Weights of a small GPT-style language model, trained from scratch on English Wikipedia.
Training: 251M tokens, 7657 steps.
Each number is 128 + 32 x the weight over its row's rms, rounded and kept within 0 to 255. Layers, rows and columns count from 0. The size above them is the row's rms in percent of the matrix's.

# layer 5 MLP gate, 512x256, rms 0.0522, rows 465-468, columns 0-255
size [104  94 100  96]
[[126 107 165 142 160  93 129 160 145 169 105 163  54 160 150 146 139  81 147 121 120 202  78 135 169 131 160 103  79 126 131  84  95 114 107 151 141 106 154 155 128 163 133 164  96 191 113 178 107 105 127  78  67 119  73 129 175 120  72 157 164 128 130  95 127 156 143 144 158  99 159 100 171 145 129  88 126 125 131 161  70 145 118 160 148 155 160 191  70 105 128 199 118 118 155 100 162 107 118 122 154 107 133  71  90 104  91  79 118 124 115 170 148 104 115 202 139 152 140 144  56 135 147  74 164 129 144  96 149  94 161 151 123 119 140 139 124 121  84 131 127 128 105 148 106 127 115  59 207 175  97 134 208 122  85 119 121 136 162 113 142  82  99 102 112 168  90 143 134  95 116 103  95 128 113 104  84 122 154 137 105  81  78 179 119 148 112  96 156 169 174  92 174 155 124 175 151 108  67 168 127 150 114 124 161 105 143 161 135 176 162 112 133 126 115 126  88 157 165 138 143 186  87 105  91 126  68 196 144 129 162 158 115 141 153 116 111 152 195  99  61 143 119 139 118  99 113 162 127  75  64 187  89 131 149  88]
 [204 158 145 174 117  93 124 128 115 105  99 134 103 219 113 100 149 176 123 115  92 169 177 104  99 121  90  79  47 134 151 122 138 151 149  80 121 138 150 146 172  90 207 179 132 184  82 187 134 114 120  91 167 159 113 118 166 101 111  59 134  91 142 111 128 155 119 125 119  57 159 152 141 168  99 143 124 124 159  78 157 146 156 144 147 133 131 148 122 120 138 145 127 152 104  85 119  73 104 131  52 101 158 110 104 127 143  69 144  84 125 142 164 179 102 131 131 124 154  68 100 115 146 102  83 131 131  75  72  83 120 149 173  74 164 131 135 101 136 115 100 124 154 152 106 107 126 104 163 115 149 146 144 123 186  88  97 139  73 107 139 194 198 141 137  66 106  98 104 140 122 135 122 122  67 159 136 125 107 148 113 154 115 114 204 142  93 177 114 142 140 122 130 106 139 179 168 136 120  84 103 139 160 136 121 140  91 114 106 214 126 150 107 116 114  67 116 112  58 218 103 162 119 134 186 130  83  96 122  75 126 130  95 137  98 111  93 146 126 184  96 153 103 105 148 169 122 117 141 156 122 138 101  88 104 158]
 [167 105 101 108 118 180 104 145 169 168  77  66 105 141 119 185 122 177 122 119 120 145 141 135  83 126 117 109  87 121 104 149 161 144  63  92 185 133 143 133 153 147 183 178 111 149  99 139 146 130 111 118 122 148 118 107 124 124 120 156 106 145  75 110 177 162 155 150 132  89 107 118 135 121 131 125 150 108 106 138 187 172 105 133 174 191 124 126 118 163  75 113 141 107 136  77 124 107  59 108  70 116 196  69 100 114 154  89 153 132 150 173 183  85 194 131  89 162  68 134 135 170 103 101 104 148 107 140 174 147 149 175 131  74  96 141 112 196 151  87 138 128  92 133 137  52 137 116 103 100 159 167 114 103 163 103 156 187  89 191 165 138  59  82 158  98 144 135 150 153 179 151  96 156  87 174 140 126 146  81 156 109 136 123 103 151  93 141 146 190 134 105 159 171 185 137  92 171 137 125 101 102 172 135 101 154  89 116 167 184 137 131 133 109 100 116 147 126 119 166 139 140 205 117 125 132  96 133 142  73 127 118 134  87 149 145 163 130 130 139 153 164  84 146  99 176 152 168 153  56 107 163 201 111  70 143]
 [128 101 129  89 114 124 181 130 150 162  67 134  93 120 142 115 170 110 189 141 111 177 112 116 129 118 116 164 138 156  99 121 159 117 151  98  97 164 143 126 144  85 147  75 108 124 118 216 131 121 126  81 109 137  99 160 118 112 103 102 128 122 119 172  93 159 164 184 116 147 148 159 126 161 147 123 114 140  74 109 152 153 132 135  60 147 199 138 109 159 145 151 115 102  93 127 198  74 158 163 144 111 148 142  74 112 184 162 142 103 126 132 103 121 102 111 109 120 139 114 110 129 187 124 191 116 146  99 131  94 124 142 185 116 126 122 132 100  98  78 169 188 137 149  41 197 140  73 124 165 137 145 159 211 130 166 163 135 100 127 156 162 177 134 100 140  82 173 124 156 102  95 143 114 156 180 137 113  63  91 138 142 155 143 174 123 118 131  46 125 128 123 145 168 136 114  57  93  43 203 172 140 160 148 102 104  63 147 144  70 119 162 103 131  73 110 105 136 154 174 116 125 138 127 131 165 105 116  78  72  89 152  62 144 132 177 119 116 149 150  94 103 128 151 103 135 160 132 132 177 115 180 191 108 141 145]]
# layer 5 MLP up, 512x256, rms 0.05, rows 465-468, columns 0-255
size [100  95 102 100]
[[176 138 107 161 164 131 155  50 101  52 121 118 125 120  92 168 141 129 120 171 119  98 162 139  73  91 120 127 126 148 125 198 131  93 138 117 185 152 163 179 151 164 120 115 148  81 165 111 123 107 113 114 201 132 177 108 130 172 148 132 151 156 185  78 145  62 165 176  89  87 116 106 161 166 121 172 116 144 168 130 209  98 105 141 177  69 172 114 187 122 143 108 153 112 113 108 101 126 137 164 121 106 129 162  78  73 127 128 166 101  81 162 197 133 106 125 142 171 100 123 104  56 103 176 170 167 183 168  66 132 111 108 185  96 144 154  85 133 184 160 135 157 147  93 134 138 102 105  61  99 171 136 104 122  87 126 105 146 100 135 120 127 154 190 136 103  94 136 121 154 190 150 126 176  96 137 120 111  99 158 114 147 129 159 119 153 142 108 160 106 120 110 114 141 179 114 118 159 152 116 140 185  62 146 183 143  98  93 154 131 123 203 124 187  91 130 121 109 103 138 101 131 127  93 124 158 164  70 136 128 132 131 141  98 122  98 112 105 136 125 145  91 127 160 130 161 145  82 114 108 133 119 128 147 114 233]
 [ 55 100 117  87 114 102 155 198 186 147 172 141 164  99 173 147 122 101 108 186 155 108 148 128 114 113 130 133 129 149 147 108 116 113 171  97 119 117 147 165  81 142  73 127  77 144 123 137 161 178 150 120 179 143 113 157 137 121 148 199  67 148  73 159 124 167 154 160 119 193 106 140 129 101 148 126 195 144 144 177  67  98  79 187 107 130 181 162 137 165 128  99 159  92 145 200 194 174 124 120 134 124 110 152 178 108 111 202  78 154  45  85 122 129 141 124 113 116 119 119 128 146 159 149 202 204 125 135 121 109 195 117  61 193 143 101 156 132 182 144 136  91 115  91  72 129 172 125 126  59 104 163 120 123 132 170 112 146 136 151 108  61 130 128  96 128 101 101 133 133 116  59 130 150 153 171  88 155 146 117 120 125 149 131 120 115 156  76 104 146 123 141 121 115 135 178  91 130 112 161 176 138 130 145 163  93 109 159 152  76 171 127 164 142 168 132 174 114 158  81 135 105 127 154 157  98 156 147 139 145 165 138 183 109 125 116 146 142 133 128 190 150 178 128 150 128 111 124  86  92 130 131 147 142 156  71]
 [164 128  92 137 109  99 141 184 136 123 144 129 141 125 124 119 191  82 106  98 103  91 160 151 169 114 144 120 135 126 129 142 187 146 140 159 128 154 138 225 132 132  92 138 156 135  52  60 117  83 123 184  77 132 156 164 139 172 100 121 118 125 131 141 145 155 137 144 135 100 147  82  85 157 109 185 137  90 191 133 123 125 186 150  73 127  96 164 115 113  55 150 130  90 130 142 136 125 112 136 100 120 157 144  70  92 126  80 124 118  92  88  61 169 119 160 110  76 148 231 162 128  84 151 118 106 177  80 147 123  92 129 121 122 162 101 145 115 119  78 113 121  91 186 156 156 149 162 159 116 170 115 106  73 104 140 153 155 177 173 136 180  81 137 108 159 118 145 111 113 136 109  74  83  95 145 155 125 120 221 149 144 121 114 112 138 135 148 183 159  75 145 120 157 104 150 141 132 194 170 135 189 105 185  99 113 223 173 145 135 111  87 129 174 149  70  86 128 101 157 159 126 144 133 112 162  98 106 134 150 150 100  88 155  97  59 149 138 101 122 129 129 137 102 133 163 129 101 122 107 131 175  67 135 119 119]
 [ 47 138  89 185 147 100  94 142 116 112  97  92  93  86 172 122 123 138 131 145 137 115  98 112  62 118 101 123  95 136 137 142  73 175 132 151  97  99 114 185  81 132 148  92 131 158 226 143  97 137 103 142  69  89 102 152 119 115 151 116 136 154 116 109 111 140 114 126 147 116 124 126  95 128 126 137  77 110 129 101 137 155 132 106 164 107  86  56 143 144 151 116 152 105 141 181 149 124  78 183  91 154 137 150 145  77  91 127  86 102 202 139  97 115 103 163 121 131 114 144 105 108  95 123 100 140 127 140 107 122 158 156 182 112 102  76 200  99 116 138 145 111 104 116 162  72 138 210 119 105 130 126 157  98 137  92 136  41 182 181 125 155 161 125  88 112 122  60 139 104  96 186 171 160 177 139 140 100 187 125  87 175 140 110 125 197  80 132 134 103 195 116 121 100 132  46  98 107  79 109 144 104 126 138 130 155 181 135 137 131 146  98 132 144 215 166 109 133 112 112 138 135  88 120 101 115 131 117  99 114  87 197 131 154 134 146  84 110  42  90 147 162  66 145 161  99  91 133 123 132 122 137 120 107 163  79]]
# layer 5 MLP down (transposed), 512x256, rms 0.047, rows 465-468, columns 0-255
size [ 99  95 101  98]
[[160 141 126 152 181 123  69 103 178 124 133 106 119 132 135 101 167 135 164 139 154 163 204  85 145  84 129 143  38 133  91 128 141 144 157 113 138 105 167  61 115  70 135 173 159 140 121 133 130 124  46  95  92 184  98 120  97 114 151 143 108 126 157 115 190  72 134 123 125  98 124 123 141 115  81 145 123 101 112 157 111 141 129 145 115 160  85 162 122 131 127  87  95  70 111 121 161 123 144 138  93 145 126 148 111 204 125 122 181 152 112 162  94 154 124 158 151 160 113  71 140 187 122  95 144 150 127 154 145 136  90 132 138  68 118  99 119  87 100  77 122  90 176 167 109 166 124  99 121 151 143 181 133 111 142 117 102 117 134  95 118 124 127  69 173 118 167 146 134 172 204 139 106 128 179 110  95 150 140 105  63 127 133  95  98  75 140 151 157 111 109  92 127 139 116 107 112 160 189 126 118 146 126  79 102  96  87 138 109 115  65  86  74 169  33 150  93 154 162 130 104 120  97  92 141  94 181 199 100 135 130 102 103 109  66 126 149 206  97 159  85 115  99 164  76 167 140 221 160 127 105 148 123 118 132 141]
 [169 146 128 177  51 114 110 150 114 113 179 162 122 130 137 104 140 148 126 111 126 143 180 100 131 131  90 110  93 153 140  90 147 123 183 139  98  99 165 142  65 101 183 119 101 189  80 164 174 130 115 116  90 163  96 205 187 126 120 111 142 107 121  78 109 133 170 139 130 151 103 103 131 108 117 103  97 122 135 119 156 143 141 125 136 149 163 186 191 146 155 100 131 160 167 135 149  70 139 126  57 118 137 116 140 118 170  92 158 119 105 151 123 195 131 147 155 116 155 113 112 164 104 140 160 148 105  82 132  89 113 109  99 192 159 118 161 171 151  79 125  77 111  96 107  99 164 117  75 116 174 197 164 135 147 110 129 162 129 179 158 186 190 156 152 135 114 106 171 112 135  89 167  97 170 171  84 188 159 106 110 165  93  96  85 120  93 104 142 151 126 130  74 131 116 138 138 192 126 135 171  96 156 177 119  72 173 139  92 174 112 125  87 100 145 125 184  90  96 185 107 171 105 143 117  95  96 121  90  78 158 108 117 138  96 127 126 228 116 149 145  93 148 125 100 211  75 129 129 160 123 161  92 118 121  92]
 [124  75 140 134 123 117 161  77 101 103 145 178 139  72 194 113  92  47 154 128 113 124 118 119  99 101 116 123 179 138 104 190 117 103 148 135 110 119 146  91 143 152 141  93  92 175 144 171 148 143 163 167 131  60 136  96 101 123  82 153 159 120 105 134  71 119 111 146 140 162 158 101 154  99 157 117 129 126  73 136 132 125  99  96  98  90 127 121 176 117 100  70  71 142 102 142 182  75 143 103 156 126  64 160 115 143 136 134 141  88 135 166 159  94  81 124 170 115 118 139 160 169 128 124 132 136 151 115 118  97 116  73 162 163 102 102 179  98 137 146 120 102 126  88 129 135 138 137  74 160 164 111 122 139 146  92 181 121  46  77 106 149 169 151 149 188  87 140  84 162 155 116 109 109 168 110 117  64 182  99  77 136  88 118 138 200 148 155 102 109 133 117  90  90 145 145 115  79 150 174 115 154 129  86 140 167 127  85  62  80 129 180 157 122 125 141 146 151 114 124 145 184 110  83 173  86 201 172 126 117 117 208 166 112  48 129 127  64 163 136 129 140  81 119 138  83  92 121 135 183  95 112 133  80 108 152]
 [131 102 141 156 106 129 110 107 111 135 138 151  91 151 125  90 156 156 155 135 163  41 115 174  86 123 142  70 121 113 109 142 141 152 175 109 171  22 161  55  42 148 114 136 115 121 149 121 133 109 136 184 131 125 139 147 142 136 188 171 151 124 130 103 175 127 111 107 106 163 195  91  76 114 123 103  39 134 127  95 153  87 107 148 126  92 124 133 170 108  73 118 129 108 103 142 166 169  75  80 138  90 115 141 146 109 136 144 144 134  87  89 112  52 132 119 124  94 151 118 111 135 130 147  59 171 100 107 155 106 131 134 199 116 132 164 118 111 146 115 137 114 131  88 145 180 152 176 106 104 122 157 159 121 182 145 111 120 104 141 146 148  95 152 114 182 189 152 163 158  95  98 126 138 161 101  78  83 115 133  95 123  89 130 101 163 140 193 176 103 142 100 126 133 138 108 112 133 127 179 121  85 111 139 105 155 142 120 121 110 101  96 112 117 117 164 172 112 185 155 164 120 161 112 129 162  71 101 144  84 100 150 156 113  84 172 102 255  94 124 174 128 162 149 125 147 145 149 181 114 122  78 140 181 117  92]]